config = dict(
    n_layer=13,
    d_model=192,
    n_head=12,
    n_kv_head=4,
    head_dim=32,
    d_mlp=512,
    vocab_size=2915,
    activation='geglu',
    norm='rmsnorm',
    norm_place='peri',
    norm_eps=1e-06,
    positions='rope',
    rope_base=10000.0,
    rope_fraction=1.0,
    qk_norm=False,
    attn_scale=0.177,
    bias='none',
    tie_embeddings=True,
    parallel_block=False,
    extras=['capped logits'],
    init='uniform',
    init_std_qkv=0.0279,
    init_std_o=0.00547,
    init_std_up=0.0279,
    init_std_down=0.00547,
    optimizer='soap_variant',
    lr=0.00558,
    beta1=0.95,
    beta2=0.95,
    weight_decay=0.0,
    lr_head=0.00633,
    grad_clip=1.0,
    warmup_steps=200,
    schedule='wsd',
    decay_fraction=1.0,
    decay_shape='linear',
    final_lr_fraction=0.0,
    batch_tokens=32768,
    seq_len=256,
    doc_mask=True,
    train_tokens=127200000,
    steps=3882,
    dataset='wikipedia_en',
)
Each number is 500 + 25 x the weight over its row's rms, rounded and kept within 0 to 999. Layers, rows and columns count from 0. Numbers have three digits each. The size before them is the row's rms in percent of the matrix's.

# down: layer 7 MLP down (transposed), 512x192, rms 0.173, rows 83-202, columns 64-95
# gate: layer 7 MLP gate, 512x192, rms 0.177, rows 84-203, columns 64-95
# up: layer 7 MLP up, 512x192, rms 0.184, rows 84-203, columns 64-95
down83 097:460499483504508519521501510490502478494534480500527517502541480500486516498515508573530500506491
gate84 101:469515512484501489530503518478504475461546515489515495504516535551513500484513504468492490471496
up84 102:557499512491496509527489461514539489465502485523514514482450490481515481533488507501532523516502
down84 097:508508453571480480482498514474506502542479550497492498529477524512497478514500472496494510504476
gate85 102:526499489481549488496464504531525524528531458437462487490489490556497538514494545517487524496499
up85 109:481497468513501510501456571528489513475460502442425516484470499481519502489542506520468486519490
down85 089:518498473499525504505518499512537542484478495479533494494449541502501439478486475482470519497468
gate86 091:497553495462497506556541527505511489450499483518503528475509519493507512459457494483539504483512
up86 097:536519509495491518477487519527470508518508508484506517461516498502477503437475471518497490474497
down86 096:502477529466514518475508471495498505514483458477499492546493487482528512485489504507457488464490
gate87 098:525487493474488508513505488502477572528493522522503464480509521511511521497514503477522488526500
up87 104:493517502515518469508488524505473537485490501502489503524460474493522448506469503479474458481482
down87 100:480482494498528469488505483472510520507502419520494523496514524479498513480540504529527508507496
gate88 094:461533521515531484514544499505481517511528534484531505513553505519494468463498500515498517482545
up88 094:474488497494488518494531529534519513495488501499465440476475508486518503498516489518483543495499
down88 106:487511528529479525475494516557499525490517482494464512530508490491536496458509507480491510477490
gate89 127:498483499520494516478550493502503509459555482514451498547494529507488503469487484504464485501517
up89 123:488497488485518486482464481469498502501484489478522507463537477473508502512510515470515483518469
down89 078:488477492515489521472450530487493522505498523518458484463463515504504510497474524509468476502499
gate90 096:512502464492486475500503445462517480552493503491493481537523462480531499508472511530497509510501
up90 099:449534498429509489457484511493502509473502499468474556505454502505521502457478471516519527449471
down90 103:478500474531514485501516510498481528523486491513498510513497466482492502539516519513520528461444
gate91 103:475538513498473502472493479507472482525535522517564469489520477483515524484486493479520519546491
up91 105:450480468485487546506484517501466476550487505480489538578500522522529526479480491496515509533522
down91 096:496460501474512457542485516509549526489526496477493544482483545489489460515557495497501498547501
gate92 099:473476515520483517464492512476485474490463495512524490497482502467482489499496525480479502466506
up92 099:517529474479520504469494464486482476487472466505486584504511518487513524525531489540483482483464
down92 106:517500524479519476483515461492485501547515504474519556498481533489488517502483506485527487553488
gate93 097:501503509475544530482503470502485509487452526509495506500490517536560468526500527525494430550484
up93 090:499512448502507497505510556519519482491503474468476484473468464500478499533486508527521520485505
down93 105:479466475541476486492517493489543477470526497521479498471524487473507530503520462478461499459482
gate94 102:504491518472540474496526532438502449483515503522500498556437521503509465525467502476500498505502
up94 104:504506471517495478538442532481519520503480509542477456511548495479501449468506532512473467529474
down94 102:496517521550499486481529527495480484508511541475451504535484517500528496485560457479465525488503
gate95 105:484479526496498473468522560505499481527505487464513517527485464493534521499514482424528507495481
up95 110:488476470489501497477500455469499509496510511490453488495453474475508488451510525473484508531517
down95 097:502517466477499479527491500549485494550453523541528507486541490497507498483514533463515541521524
gate96 101:562485522483525505482529478479506477483498545525505474494471483488518513481496521536473543509497
up96 096:504464496509540515475493517510518496497511514499486489470486525502564500448498552535547497485491
down96 098:495514501506470485492498501476513501486492494516509489515464508508498475474449502482523502495454
gate97 091:470495511523499485517482516542469497512493523471534511490489514495511544460469506476486509479477
up97 091:513531500497553497551490511476514496471521515502492508480442470519479494455496497500514444568488
down97 097:460501506539512522498493479484484529489482453486499490463507490463491495519517519516530525508525
gate98 095:524477471543526527506501485488519513539513491490541523528465460440564470470516460499472508484481
up98 091:534487491534491403533497493544459543461515501496457480510539477513480493520550496489498483519484
down98 096:474490476505476487560478492459477463495499492494519501560543524488535457527493489478509497484512
gate99 105:520474502525502506485455487479486519534537496537475479485526514534459547499522467471521516491466
up99 104:481466533513519461508452490475493520466447508498461466469502531503496514499513551514523493486518
down99 099:541472506482501487501494476480526481536524488489506462449483523537498478509475478454503490485508
gate100 094:503493454472490503512482487531470494484504492484519479523478482493473537523492554502516529475475
up100 101:499511569518497465495512517518493518496507513506498471467511513526525466491510472504542476531496
down100 098:473512543439524496483487475480514478517483505558510491546537476531499499497529485478548481537539
gate101 100:518481544507516507509510505501547495536536540559526475527496516527498522501517531500506504534507
up101 104:499503501487448473487499491486462501493476522517531527517511540489504525502512496480497492513548
down101 099:513551507531515523483487513465514516539475544510512504511466493514455465508515452534477453470466
gate102 100:522498468504503517488509472480471506505515528516534535537484474474537520495480548541465456520525
up102 097:478483530453475523474526521519503501495465503525515526529502490450523517510530522475508498524522
down102 101:513485469489496500477490479496530500535517516465489450485472511485497507508452492509472525473500
gate103 097:493518540495525490473487504470468491490486575518537515513509470491484495512485494471474499491485
up103 095:519512535520512486483502515490504466511511512476529525497506471441497478496487514494514532478517
down103 108:529487527526494532518488508459533510505502544521519532529496475471492489528500494538505484511502
gate104 095:455501513468487500518492435502520544509487499482486499504530478516489471521474486533493509552491
up104 094:501492527482484508500494481499474474501514526509485497490514509461537527511519498519510472494536
down104 096:504506502471537503460470495530529501499532502512510538512474489507466545532485522538448428470501
gate105 099:526474500473474480471514530483504498494471505489528509457466497505494505471493477437499500450529
up105 098:472493476474498494525542536494484541492476560462558521523469489497528508515516474509532542459451
down105 103:483496492500427440498507472519496525476455492481483501490519463485489537444513489483474511472499
gate106 097:505517487494517538498518474538498497522524504516495473527503535476511479532508521529493527499521
up106 094:481470535485489512503478475519506456482502531493505475492452527461478511492480557514502502503489
down106 099:527474535562486496515521466497471465511532544493501496520517442528504509491486488474539497529504
gate107 109:477525507454476504518478440488485491467503476581556483500487524501510536493514529537521543508497
up107 104:521494474493518474496560514486506529479494505555479497479493468494521500511529544502480434502470
down107 100:498528496514521499511487542508540466508455507471498530509482550484527489483488527529479493496516
gate108 098:480525507493492486516528512515484465522468507538513497497506501436487496512483540485465477516522
up108 098:561504489497493473507529490522508550469514506450499473493490498524496503515529482488542533507476
down108 095:490518506510484495521488480514480531513491520490520498519489521513473499499471516448464496500528
gate109 105:489484511478460494492508521493455488523470493484493537461488527494498518491483521523508516471492
up109 106:487460516531500476471476508520509473494493470509486556476494508504459524511474511543497545486499
down109 104:483517471524510507534544499497527533474483507493492502491515520506514518458497490480469529511489
gate110 095:496508486535503490483491510492526446443493540515518519500539464530506514489460487469486502503549
up110 097:476481485479530489528486483505468511541502468513499512471520494516514501511526500483513505546468
down110 095:503506480538540501492492545500501486492479537523506495471483500505501535506469489480521427470507
gate111 098:520496481502487507484476504513532444514482484517513503554498516502547473469453470517486517510485
up111 100:504502475471480513528472506498497526483491508493511517497497484526461509531532512561522485491529
down111 099:490490544482497459518506490501512504476539543478511495508505504519472512499526444514513539520491
gate112 105:483492510509471502484477511496512505493494516489501518483526515503491463515547517512468488512499
up112 106:489495492538501456530507482519482492535480505504525495551502438500512529548510476498503505509471
down112 106:473500496449531489535493485528501508559517498481475491524495505537462464502453471538492467506483
gate113 096:545464553457490495485461532533504501482547515494499491465476481442533533482510508475550516489536
up113 098:497484504443521501474504503519512510490488439488497542532514511477513524508547512450491500516491
down113 103:501507530482516473545515488486504487489517534504510519507503542529444562525467485477498484507503
gate114 103:545444498517504503466529495523513504512555511562533535482494483477518522484532480500515534532490
up114 102:488516539499500526470502499479446475513527462466520488503468545503496531502468485490493472472510
down114 102:513486472515504534504524509508469511485483528508528471492590516488511521488514493500494530503484
gate115 092:491526527513454519473538495545474481488489530484508530544491486480455491524474477481471548486519
up115 097:465469524503457513531499477513524529494475552543545509463500481494500542531519439539499488510501
down115 099:545481466481513495500484529476532503482524490503532492488491523497488527495493483546502508526490
gate116 102:555507503507520473530486519479505504531505499502483504520482499502553498539526490465481500474513
up116 096:478525487462540527468461473509499482502500499506528524502534454472491475529485489525464458441500
down116 094:488501492464497465503517553485527547490507535520535485480463509493534487492507519505498532516572
gate117 102:497468495470528468529522550516477449519504498510491520521523502514527542482446539510492526495523
up117 088:505527464511471484509503464504518516497496492494513520497486527515460520563532508463522480481506
down117 108:497481508516504488521531494518508503538452502484548508483490517542482552505528509477503518503518
gate118 096:499490490512530512466567525494502499493532508543530496522468522532523471481553452469506496464459
up118 101:510503486503504498516477480527484544483542517496536520440496498493488478511488491504454566536526
down118 098:477499471492475484501467490494490467507508481555493511488486456484441515534523491536543484501505
gate119 111:515512477482530493511473502466495475500469480545498471464481475490506508468486532511458468504498
up119 110:482489509503492507497476463522514486506508551524512474475505504502527501525546521482494528534455
down119 098:481512518470477509528491495522489486519497497470499487492503525523503469521497544468539496520516
gate120 104:527492499493540469523510496481542497481516477505483504480494490538486469494519523478460550482490
up120 105:502503514515494495451488510477516467514486489539516553545489501538492488512508497514507469510492
down120 107:496490535527479487479464530494468489536488469481468511544503471530536499517471497574529489480493
gate121 094:548506515466535443455529520512515488498464492468524475524525484499503508515489516547508496501485
up121 095:496491516485494510508531506493501499522477443498491540470497482481498462477490527481508484494539
down121 102:469482501491519464510501547481488528488487519490545525530515545477483491494513533526490517479526
gate122 094:524493495486468482517458506545516493547517476520501483496460520457518423465478473491494479479548
up122 099:509449473495502480542471540510453480537494462503542503512517506454493451540483475459544494505520
down122 099:500490518477488491541452537461496461555546473556511462541508506505455454495469521505468469503510
gate123 095:496458526501501471495551476484506538473576522520475465522478441470484508511504531537488520503532
up123 094:494477508450514485523507504479528507523526532521477465489479489492510499535483490511472525521517
down123 101:512516471500467487516493547459527559460507546528495495510508515492553501491517505513501519497489
gate124 108:532463472525471539510500504502510485497458548475472530475466477501496508495491506488508537463478
up124 109:503514520471547475527511532474461450475435488479529466506514506496469482505503484537510479503538
down124 106:502504516505519490546470486491503522492513531506489516495498459505525505503497517461469515485554
gate125 098:519498486463489474478504495501511485496512474506530534476488482487495494504486469577472526500478
up125 101:505519500499492542479469539493470460510525478440531509515526496503443548475523451464519507511485
down125 093:491479511502516540519499566492507552479513531518472515491501476483512471523483524497496494489477
gate126 087:501505495487542490492492531479537502462494547479492517545487533459530515469519484495504471493517
up126 089:444518498475462491474525493483460506528533467482489501507527502512491505482511498501504519453498
down126 096:492549514520501485524519559519471487472527512503465517478516490466524472520444510509479510466498
gate127 122:484490465543489529468483525506529482489542491468508498496519505471519520501518489507484472507527
up127 122:517501516461515473534507476516467499501445530499525480520476466504472484505495490504495527480485
down127 089:458459480478499548516514477536475498499516474528462539515490506468507506494526482495497508487499
gate128 091:506498468514502481520464484470511488487508523465520494482537507485461499486499532530500534532490
up128 091:463515511494479492516484493501429508516547497520521498445502478493475416548529516522521558493504
down128 101:489530506472527506523502527479543515503551516463515487459502464504509476468474448466493489502498
gate129 106:521473485532489468496576546472506523534496492504490478505524536518558497519506497521530522522503
up129 093:533532503539506510472533526500543464479498479534525441501478485526467526520486448538516535508474
down129 098:480497526508516520492472486512501485498524525471472576507469523505477518512504529500490507489505
gate130 100:483516495502510490483513510496457480490505494469497522484498534521507528473526502483471500495503
up130 094:499497516513514469541457477498451493464476512459477491477499510486466488460541509469538474472475
down130 096:508488470476501523496527478519517505504538465522499464466490514515510512521493504520529518520444
gate131 108:504499486505507528504480517458531499503510500507478480495517481492514452475545514507517512511458
up131 103:484523489493502487467471498514448454498479504507489488507520529464510477498525529516448521487514
down131 104:519477506546533445498493475501539510488527516524467515475472535512480512469508475492515510490517
gate132 097:504432504512525480481490528485520518545498515489451499546503535491516510462500510522541498493486
up132 101:520531536514506499472504526501516521493485508497493424517503548503491498512543531484519480503480
down132 099:496465523515458480488509456542545463469476494469523534453499501521452520508472486501468541493531
gate133 096:478501508531529513554519469486488500482520522528486426501529504497521528504474520482476514498477
up133 096:485509502505546496482501463448463486486487480539516514489529496473511543479435565512523532508481
down133 092:535513542489508476510492492493522526502502508461477489509509535564517506501514466524504541483481
gate134 095:525511460544517477458500536493487505484518513458480537510486543535495521481481507495495523502500
up134 093:532509497534523491479469488488531526480516508483454542465520487465496434475453499470456520522517
down134 097:496565471470475482508468505478476516533480484488462501537485477467505500483525493460497486475474
gate135 097:510515495515490494531529486501513498485495530517462485489525523528534520529524565490509451541496
up135 102:477521569518457506524483513566495463507522530485494477490504500472495491498520458531473482467506
down135 095:443515540489504456535493530520450482507505454493469502516503482487487548536493499516533551506546
gate136 096:540495522493493535496494537469539526485552503509493500509522518517522502447503473514495495484469
up136 097:522479479483495525531542496507519459510508505485442487512507512498498467460467502491512463475512
down136 100:480518516504505473538510472509462501501487520502507452516487525468478521517520531508472498537506
gate137 105:535515484510454507521450526524510457518505477480495498470524535504499502504507483507473481498530
up137 104:524542493482510453508477487502535520527478451498483534487535492556475523513512526491529524460482
down137 102:508499509478489495472485507475537502485514531480513470467511483476482496523484553469434474481482
gate138 097:555487506487485475475518496480473488485481523509516527450495515492561500529525487485523511486524
up138 098:497472477451500481508484529475571466547470559505511561522493548519558488483494477510530500485479
down138 099:506509495487503548540553460505494489505515456475497540550487488485491460511477455510539489505524
gate139 098:479491465537506530481498521497488471459536455486479504499452473517552516497475512478533500523473
up139 095:522480539492474509493478461503491514510509532496491478477523478518475549477520490535499491501555
down139 108:540498465497474503466504472485522500527495488504482536471552498485532500507522505529485526488555
gate140 095:508535520484496441492515508520492522479523521516532510493535483491531459476528520462441512495500
up140 089:486533531475463517490543483523478462480488490506556535530482499507536466495520501501476537481520
down140 094:523488516538489488510478469537568507543509471458513497508455533505474528555497496552511508517509
gate141 098:493500508468528489490503520471453513508516515464522491505475479530477492498534516504484528514470
up141 108:493493531459513498535508505495476532533479579494484511498500488484496516500532527478474518500494
down141 103:480471473455458520477551499476470511510514513518458471492531515518474494526485486462542518537513
gate142 106:479451497495520490492500478467466490485504476473513505499511507455463532534520493463486489525524
up142 104:506507490516489522483457479495512494469461526492458546553490495475481498478459479462528475494525
down142 107:511520533486488478551511528569537511489523512547504519515524496535477470501483552504499545519546
gate143 097:502504518496520459453498553533502543505492476503506539470484520507521493500504532506473504466515
up143 100:504511496558460494440466478473470462525466523481504470460501455534469506516484535458486497496488
down143 092:521468493512517505503507522480510479498460497538482487522526501482453493503471465509516529530539
gate144 101:531497540473509491545497453550505514539517470504520455505458480496526473467492510518518493495518
up144 101:467523523483554477472494481558506449521509495504518523452520510491533499528457500515518501538491
down144 104:552576499511464508505516484464451513498493468489481485475528474500494540522511524497507444505520
gate145 096:483487510514501518470507465480521514559463492510548485502503524463476515509524475504449522498505
up145 103:503477430462505485491471457535535504495502501492505534460468548463498498540474512471508498521450
down145 099:493557458483544505517532519558501498510513490520501477528540480516498525509493508499477501496462
gate146 109:497481515449507520479495510474491475512528531507482537483478494465489510486497512501515538538488
up146 102:488505483527499503548485474468498486514494505490518539492502423529548516495534478475534492513484
down146 103:518538474486521501487535546565502513483485474520535439500517495540506457480489519487510514434490
gate147 105:526479456502481502494565532487501502506497452529463531494490456492542509556527510504475516519550
up147 097:491481500526505469515514492510523508529496474544491482498482462495540505476517503495537517522504
down147 104:483501511485529480466481495523460477528489487526511508485495468496509522485491458519524507496503
gate148 097:509491459522476525520503461587473522504479514497504485513550498482538465476468449484541519498497
up148 096:545513494512480501482482493521483498475478476470491518475507551518498528507504509495480463465500
down148 098:471514482505484512483487498472508525506533494504474472566558514506459523512493498488510495515517
gate149 094:437494526463515472477522469476479481459470530475511538499455490500475504495552468477470540447519
up149 097:466503501488503517544531472518549486502457504516519474468501544513515524511498520490527492488527
down149 092:541514502524502517508491499536526507511522501505526509534525470486515505473485556502475465476503
gate150 102:499505457445551497528520529502501522501546484461493515467533505450507474487506513460495523504492
up150 102:466497490475532509495445536495481520542513503492535525503504511467508460517522494511449545504514
down150 105:458521460482493498500449474515491518493518541472490536493520487489488484484453527505487561483470
gate151 087:544472480470520527473502514481484493501512524492459489509514534427510511497506505530500500498520
up151 088:474521505563495487513505491527524481477500538515538464520475487543501523525479512507472499493484
down151 097:487495539482503449462476490463562460556512539542537485508504450534495493483485461482464487463524
gate152 105:458520503546511465515496481466458507538484489502523487538538489503536523466486492525482474558540
up152 100:482482519488499505487501524471477502529505524491476457506535491491482522487468476459527499493485
down152 099:500488468498493503500548473510479525528513508529479471490523502504526491499484512484469462528532
gate153 100:430502497494510485501459496467472498434478473527497521549517540491552456502524487469486479516496
up153 100:533497529505543521492535498491496556511527511497487479483461498505488480535506476523529472508519
down153 100:491467496506474524509501510494539486511541518510525484490488511497479510500529504465502496530513
gate154 096:493430475511519520520448534502493491494499507492493538527490506496492463484504539525516541483467
up154 105:486532538480473506452525491497493486532473495538489498493489499492525500538482505468527473519490
down154 102:518459488509485496517494491502510469463476493460511512514553536507487478532531495498466488505461
gate155 103:522449519525489496514470507483503440512469489482533538538529497483466528557495509500542470473542
up155 104:488497514481481509539506498503472465467461485504501506479488480487518501538462490475527545471507
down155 104:532505499503474537505548485491497496493514458457499513548514512496527514534508507496529519458504
gate156 100:489529523508473569484504470490492454482504520487500495483472501513517450518503481531493501457507
up156 097:552512529565459487501510505488498481511525444495522516455503483537473464485512498523488508506452
down156 099:455485487483509492492464489548486495479467475482492528537481509465499503495498486493506485516484
gate157 122:502528502504488501542472480494519516490534547532513532509488496524496525478516488517494463534453
up157 117:459484536524500472483497508494463504500463465482473502483479457532486498477554461487523534524476
down157 088:554476522484484483529461520489533494483523516488536489513498519497485487513538492510504492545485
gate158 097:547503483506505461522511500485496504554507464503516485502555535508509525486535490476536501509455
up158 099:492554488515502490494528463504479488531520507492496496493479507533481484458519471459501500488493
down158 099:516514526476448469530490536527500508478550488484459506525511528493530480494496459496530511506473
gate159 094:477499496468490505493503509546534523581495472488499499448513493490478478547457442502503506521516
up159 093:502533461484500450509510510480515492459505537524550516514521476498515525483519502523492481477501
down159 097:505504483467506489497491514463540503516471494504531484477470527514517454477455518522491519499477
gate160 097:460446495504460519572508485487475503506520489503532506479486490479476482494527530504478527514499
up160 093:535555463495502531521559498488514489540504505527471465471479498486489505464490443500490525465465
down160 095:531532491529448539498507468521552519479465478471481478518476477500516481538496544549518487481474
gate161 097:488516513542494523542477478534540497523537549530470512499492457505521494523493477547484485513490
up161 088:506498495528513490548488488551498425509529512501488465517521467520486510545485502524515505508456
down161 103:510483496534528503468497538493501499520486478509483481537499504573494535487524537529508518516490
gate162 092:501524459532518501498507504502500486532504465480496516501527493497518496524472505518486500508582
up162 098:480464528516538493550455456531470498525515524474483482532509499509498452497547528492536506481484
down162 096:468522475557494505510507502534540522486485518507506512512513484465501481521511503499445484538477
gate163 095:499520484462516491468511510463522501501525549494500466471489471475463506500494519468470502457489
up163 095:507513501526520519542473519475530515467528558482460494478531479485503442521505521499511516500510
down163 099:513526544493525507512497474540499467451487503504511477493481505511473494468544456448530561469515
gate164 090:500490492518499519513496526519520471522505526476525496486486509512478546494497503515502508498521
up164 090:473468524506452536489457538507501455516503499503525490521494477471496528521542488484500496538496
down164 100:524501470492509503512508483547516484463480530513499513492501487509454500485526522464495506507503
gate165 102:485482513510490529455459487458507515509481473464497510522536522481537489530495540480461477489513
up165 103:486488463472495511504522543489495518482495486476497492476513545495519543486488453538556504502506
down165 104:472455506500492501473483472500484487486527490499537460507489476496485430487514477530486508507461
gate166 104:491537509512540500521478523432526479499496458493535476500546491507504545522500481491427545504481
up166 101:496491475496490532544465498502490518535496521451500489490519484532455491501534515479521489495501
down166 096:496525536487513476506482543497521508503476504538501541488473520497491515511500527525469531521495
gate167 097:519452509479460511472459459447483466509509507520499490474483510487482502494515478522484500516486
up167 092:478502457527490454510527521522505511482490547509502557497519511489475483437491514469507495527474
down167 096:479540522509479484503495519477506503482534512511496481482484527502493505558523462517498468458489
gate168 097:501518522470486463477510468483483533494466464507463522511523478522497539502479479482512477512492
up168 098:497469512523533500487496550535512493455506502527470496525473479504498476488423516479557482503477
down168 100:488524435497494488529512486529532503521513474475491483492499497539494534467559474517523546486575
gate169 097:499518499490504502479508480569481479536503515502492503513497515487470505525493547485496500523505
up169 100:518497480532509521487463507523548512514532514476477498496506503476520514521512525541508440500527
down169 092:501514489492476469468541547490505499544519459524529465517474509558525511507508447540477503518478
gate170 094:504530542468521453501467476499473512522482538479508496474522482485527503515511498490506473510557
up170 096:476513512495478468488531481518478525545515515502481529489522543531482481489495484455480488500511
down170 098:453461487484470518509460479465465496489503521531503458467479498513481482487480524505499532485546
gate171 097:500533513452492479477490519487472519511529479484539487495474507501543469497479478474558516488493
up171 096:499533496462488494447538495475481504471527503494554490446506504537526493530476483497540533486481
down171 098:508472509512525536535477472496501538527485487441515464506477470550490489480452498534494472503501
gate172 101:534489486475493498494498476492521456432460500511552508464538503458490534501485467475499507502498
up172 099:435474495532531512547527525488504517481509522487532470464451525530513500473464483488528526496489
down172 100:457498520488477497522472510517509481473490479513505506460530517501558514476509488472480460529507
gate173 105:474545512508566520495505499511467478474477479512499450520499508478472520523505533485541491535498
up173 108:523456533542510494520508507475532514467491489483496494510515494461535478470479484488493468479495
down173 096:480480550522512531513563507560507463496529465480460529484487500507498500497485516470480485503492
gate174 114:511480510496475522530497514503494474462467502490508482475485474525514487513481481506496514494484
up174 105:520509523503434527486466521492485523513513510456515469528513500471484507490477505512506524496497
down174 104:478451484544487504512486501492501521477469486503501507455494520488555470523526535494467512479504
gate175 098:504541471517494501525520517517495437465493511499549518456493524575489487494540522495530532473509
up175 097:484514513494452508504511478500497480525500514517498491497481513477497505464534507516473500478488
down175 098:491454536491547524534511522450501480482520471446495517515504505469484504517524495484500515540511
gate176 107:441476498509483440465467508509497472487533515494528540513487512463470515491540475523499476517518
up176 105:544482481537504525449494593514531461511533511515482482463497467493499506493513510496494459455505
down176 095:490513496475559501525502459538488496498532480529496482510509503494480480498516490468491529505515
gate177 097:502490476536509458507488519541537468506509482441476497485491490543515535551482543504523511487505
up177 097:517515565534520532468501478474511506527482452478508519503466446514449505467477496536497465501526
down177 101:499480495485526476489512480506466468520505466507554524497516492503495448513497522489507492457549
gate178 101:424506528457502507483513511490463508506509497516483509524525495478458528484478467497464515472527
up178 105:510500535497493514523564461508486456491530501498484478459530525537519500520520511494507535519478
down178 109:459534491505456526496522504573484483513527511501488512491477557521529491516476475476486574540512
gate179 101:485524506546504497519474492475504446507492474453470528480486494474519538525512499504508526521486
up179 096:530501495504481498515530489542485514489508513471511511511532503493514450465481524514502456481467
down179 090:490537502498546507521521509522475497498510527501474510515450481455537492500497495537523506507512
gate180 105:520488493478529537506462509482495451553459488457506521502525464527488492489478465466502514492508
up180 098:476469509463536490513455507512501500513500500501506491515475507481496505475488495433483478493472
down180 105:517467451510529493467494472542491529502508493484499497491474514480448485512488462486464506469535
gate181 100:499515489524487484499489492484496465491516476522496489446461475518460509469511503511507520485517
up181 100:514494480570464513490458484507498460488505507514518503479471494493497507509486476512489529457491
down181 096:525516503460523466504505499520504566544515504487510473473521485554498521512495429507498482498502
gate182 107:490484499543506499483517474517478516516519534486515469501491463485503500535467513468527499502530
up182 113:510527488487535513470489550484497439517514492483497515511482511517476457503533523526481503489472
down182 104:466520535496543483501512496507436478497500510523494471481452517482485507504477491471514497519514
gate183 106:506516509480489444530520558486512551515480475536491493480526502460488509507471523527470537494523
up183 098:493527510494502494524548515479469505471496462537492511502469514516512551481484528457522491506525
down183 102:472483500500445498473455524478501449506513471520501477525518520530496458457527448544514508497525
gate184 095:450498492494508509491509508493506490519527481531524491543481473491488487543533494465509489465488
up184 095:492510498499534454503535510534497519475485514471478548474491518518520500491484496458486501529519
down184 099:515480476521483494524504497519479486461540517511499483482505446541448500477516500489480542481521
gate185 101:494488536507527512524491491442499474506502510500471472489516483525484481472477552534488482444541
up185 103:518516542465534477512491512521476523508555445505512498482457511511488483458499504487485520542473
down185 101:502467554506520515508446531459525489521495490493517522504476513487458451510482491451517519459459
gate186 099:503474469522509528485496502525510466532444471510523473494525469532498544502495529477443522467527
up186 102:453500488489565497468449498495518497506512501476467496518491487513484496537526527509539491537471
down186 100:524570532502501501497520512532491440461486488441497474445503533502479515493519490490539490498474
gate187 103:486460498513555503527492486516520464521470506463515496506521551462549538475492484544508506469510
up187 103:524485535475497508521467562486517528510503526521482492481468545523518505505456502503553487484534
down187 098:486493505500526530519499495516514513472513500500489523479500512505528491497512495458463492503454
gate188 103:524523509483472514498550533448463528534510493512524458515488511486512498522483521513485544508555
up188 109:478543519458481479516516506497481551511520463523518461539527496536494524507523523496502504473504
down188 105:496490500501512537468462489498514521513504475501480452514486463510508506530508524506482502478524
gate189 097:516530533561531474490496552513522525499483522478514490463475503519524510571483507478532534505463
up189 097:487477484518495486493476475477521522507480538487488516502487485490542469544482444477474485487536
down189 100:479455477525517512488531505490524516513493517496517471506496517483493483517492498506518476504523
gate190 102:466504489489525478542496561483499513488469507571507495512486539516547481477486531555486531539473
up190 104:516511503489510497536492501472514449545535485511488462516477530566511504504510517496471469485487
down190 103:481500500463439500514540523568474493491474504501517532489531520487503474497479507509518487524452
gate191 096:497490502504517517515504517527499533503521562479543508487505484483527491450484514492509523545514
up191 095:507514529515487509511511533565471521509503502477492536478542465465480470471513525457491497542506
down191 102:521540474530488498495471492471431527538504512496495490474479467471492549525490513490500492501499
gate192 107:491545517524465539471509472503465483501494507488530505524486507520548523498516532489517467489522
up192 106:470513520539480513493479477498476490466554505457529519544489483505507479507509517485455514531502
down192 096:534485502532523510480531471498489540457518529502478496513481466466506489521479494496501493513529
gate193 091:517486482498468516517487433479537476482510530553530487528454464507538515497531484466500524491511
up193 094:483477516492519517482463548512506497484535493507494489488496498446513506505521505520537502470496
down193 095:488506491490536457464475483476456491529507472513514489493486469482480485484499491464464481480502
gate194 096:497466527506529520475521491492558486515473501501568535480501522440481495542495491523487452522462
up194 098:478513474472504465532516494513492514497526540510470506495507467528473522519466499450549516531531
down194 099:453468445509520501562462490491502450516503534485521494482496565484485487489480518498514445525496
gate195 093:491483517555506530521538536461525527542497506522472531497532517504525493492492512494507504511499
up195 095:511490525465495506494493493504448525496492502506458503463496481502485490495456442485514444493491
down195 097:437463458525461496503493449496499496517533510482495545518483518513507505487529488523508532510504
gate196 104:523495521486498544463503503477494491457458515505502554502506492489501561474547539520473521504514
up196 105:494493485506475487496520560490534547496474506510519495491460448525514502507530563430487496483491
down196 102:559498474481494521498482513495518471484513543461491520473496499463501502519500491505453505537450
gate197 099:530528490537495497507495498517435486495527496511526489478492535492546491504562495470528533559524
up197 102:451488504541481497477519476466478488519484530551478512496426479502476493482474491470480482465413
down197 099:488580458501500432463502531521502536500507524508456472451507495520524515488499499523507496498522
gate198 102:458508471491515496508493511507491490520514492485521500493509531463528495491478497507490493484510
up198 095:486524499477477486490513513490531536502521477565473477522480534466484498531472501497465489507475
down198 101:461462486492474493530514521492517495506483464488543454506496468545527544466476531517474516459511
gate199 098:457506455517526530544485482509484518552475480507491493462477481474516505454514483492507495542472
up199 093:543496482514530468478431537463475472491513486449448476481549495502493558511472513539493481512526
down199 096:455472531535503515519557505483503501446480518516521538541465505498474523499523502481526497512491
gate200 099:442516436526460512471527519455475481504485506505517500500464464461552555516452506463464496509511
up200 103:547501509521471512505480520503469505484505503543522468543504473519496531503477514482514525476542
down200 100:519473468515489498516505495509467517505511502560475491491534486466552508474514493484511470486543
gate201 104:512494526508505521515543487525493470472483480487479483501496539485445479520465485538496506481463
up201 096:502521468400535460527513505477520495500515521498525500510514526499489558538474511540466475485472
down201 102:481505509532446532529513524504462516486518463491475485548494469509550500468513500531471460507471
gate202 093:501492529522518511484535511510441475506495498510501454557457505479481508463453557493490499475506
up202 093:469494520487550529500498495480471504508494504525469504504483474467492479481475490506524487488518
down202 092:482548506519516555513492498467525471510557567486505541496508496487503491501522466463492466508503
gate203 096:555499535490490476510511542500575529520519522513459484541466456486528486484504502526447506487500
up203 097:490457514458501509499489486490543482551456491475470533481470515464505506514482512505472477429471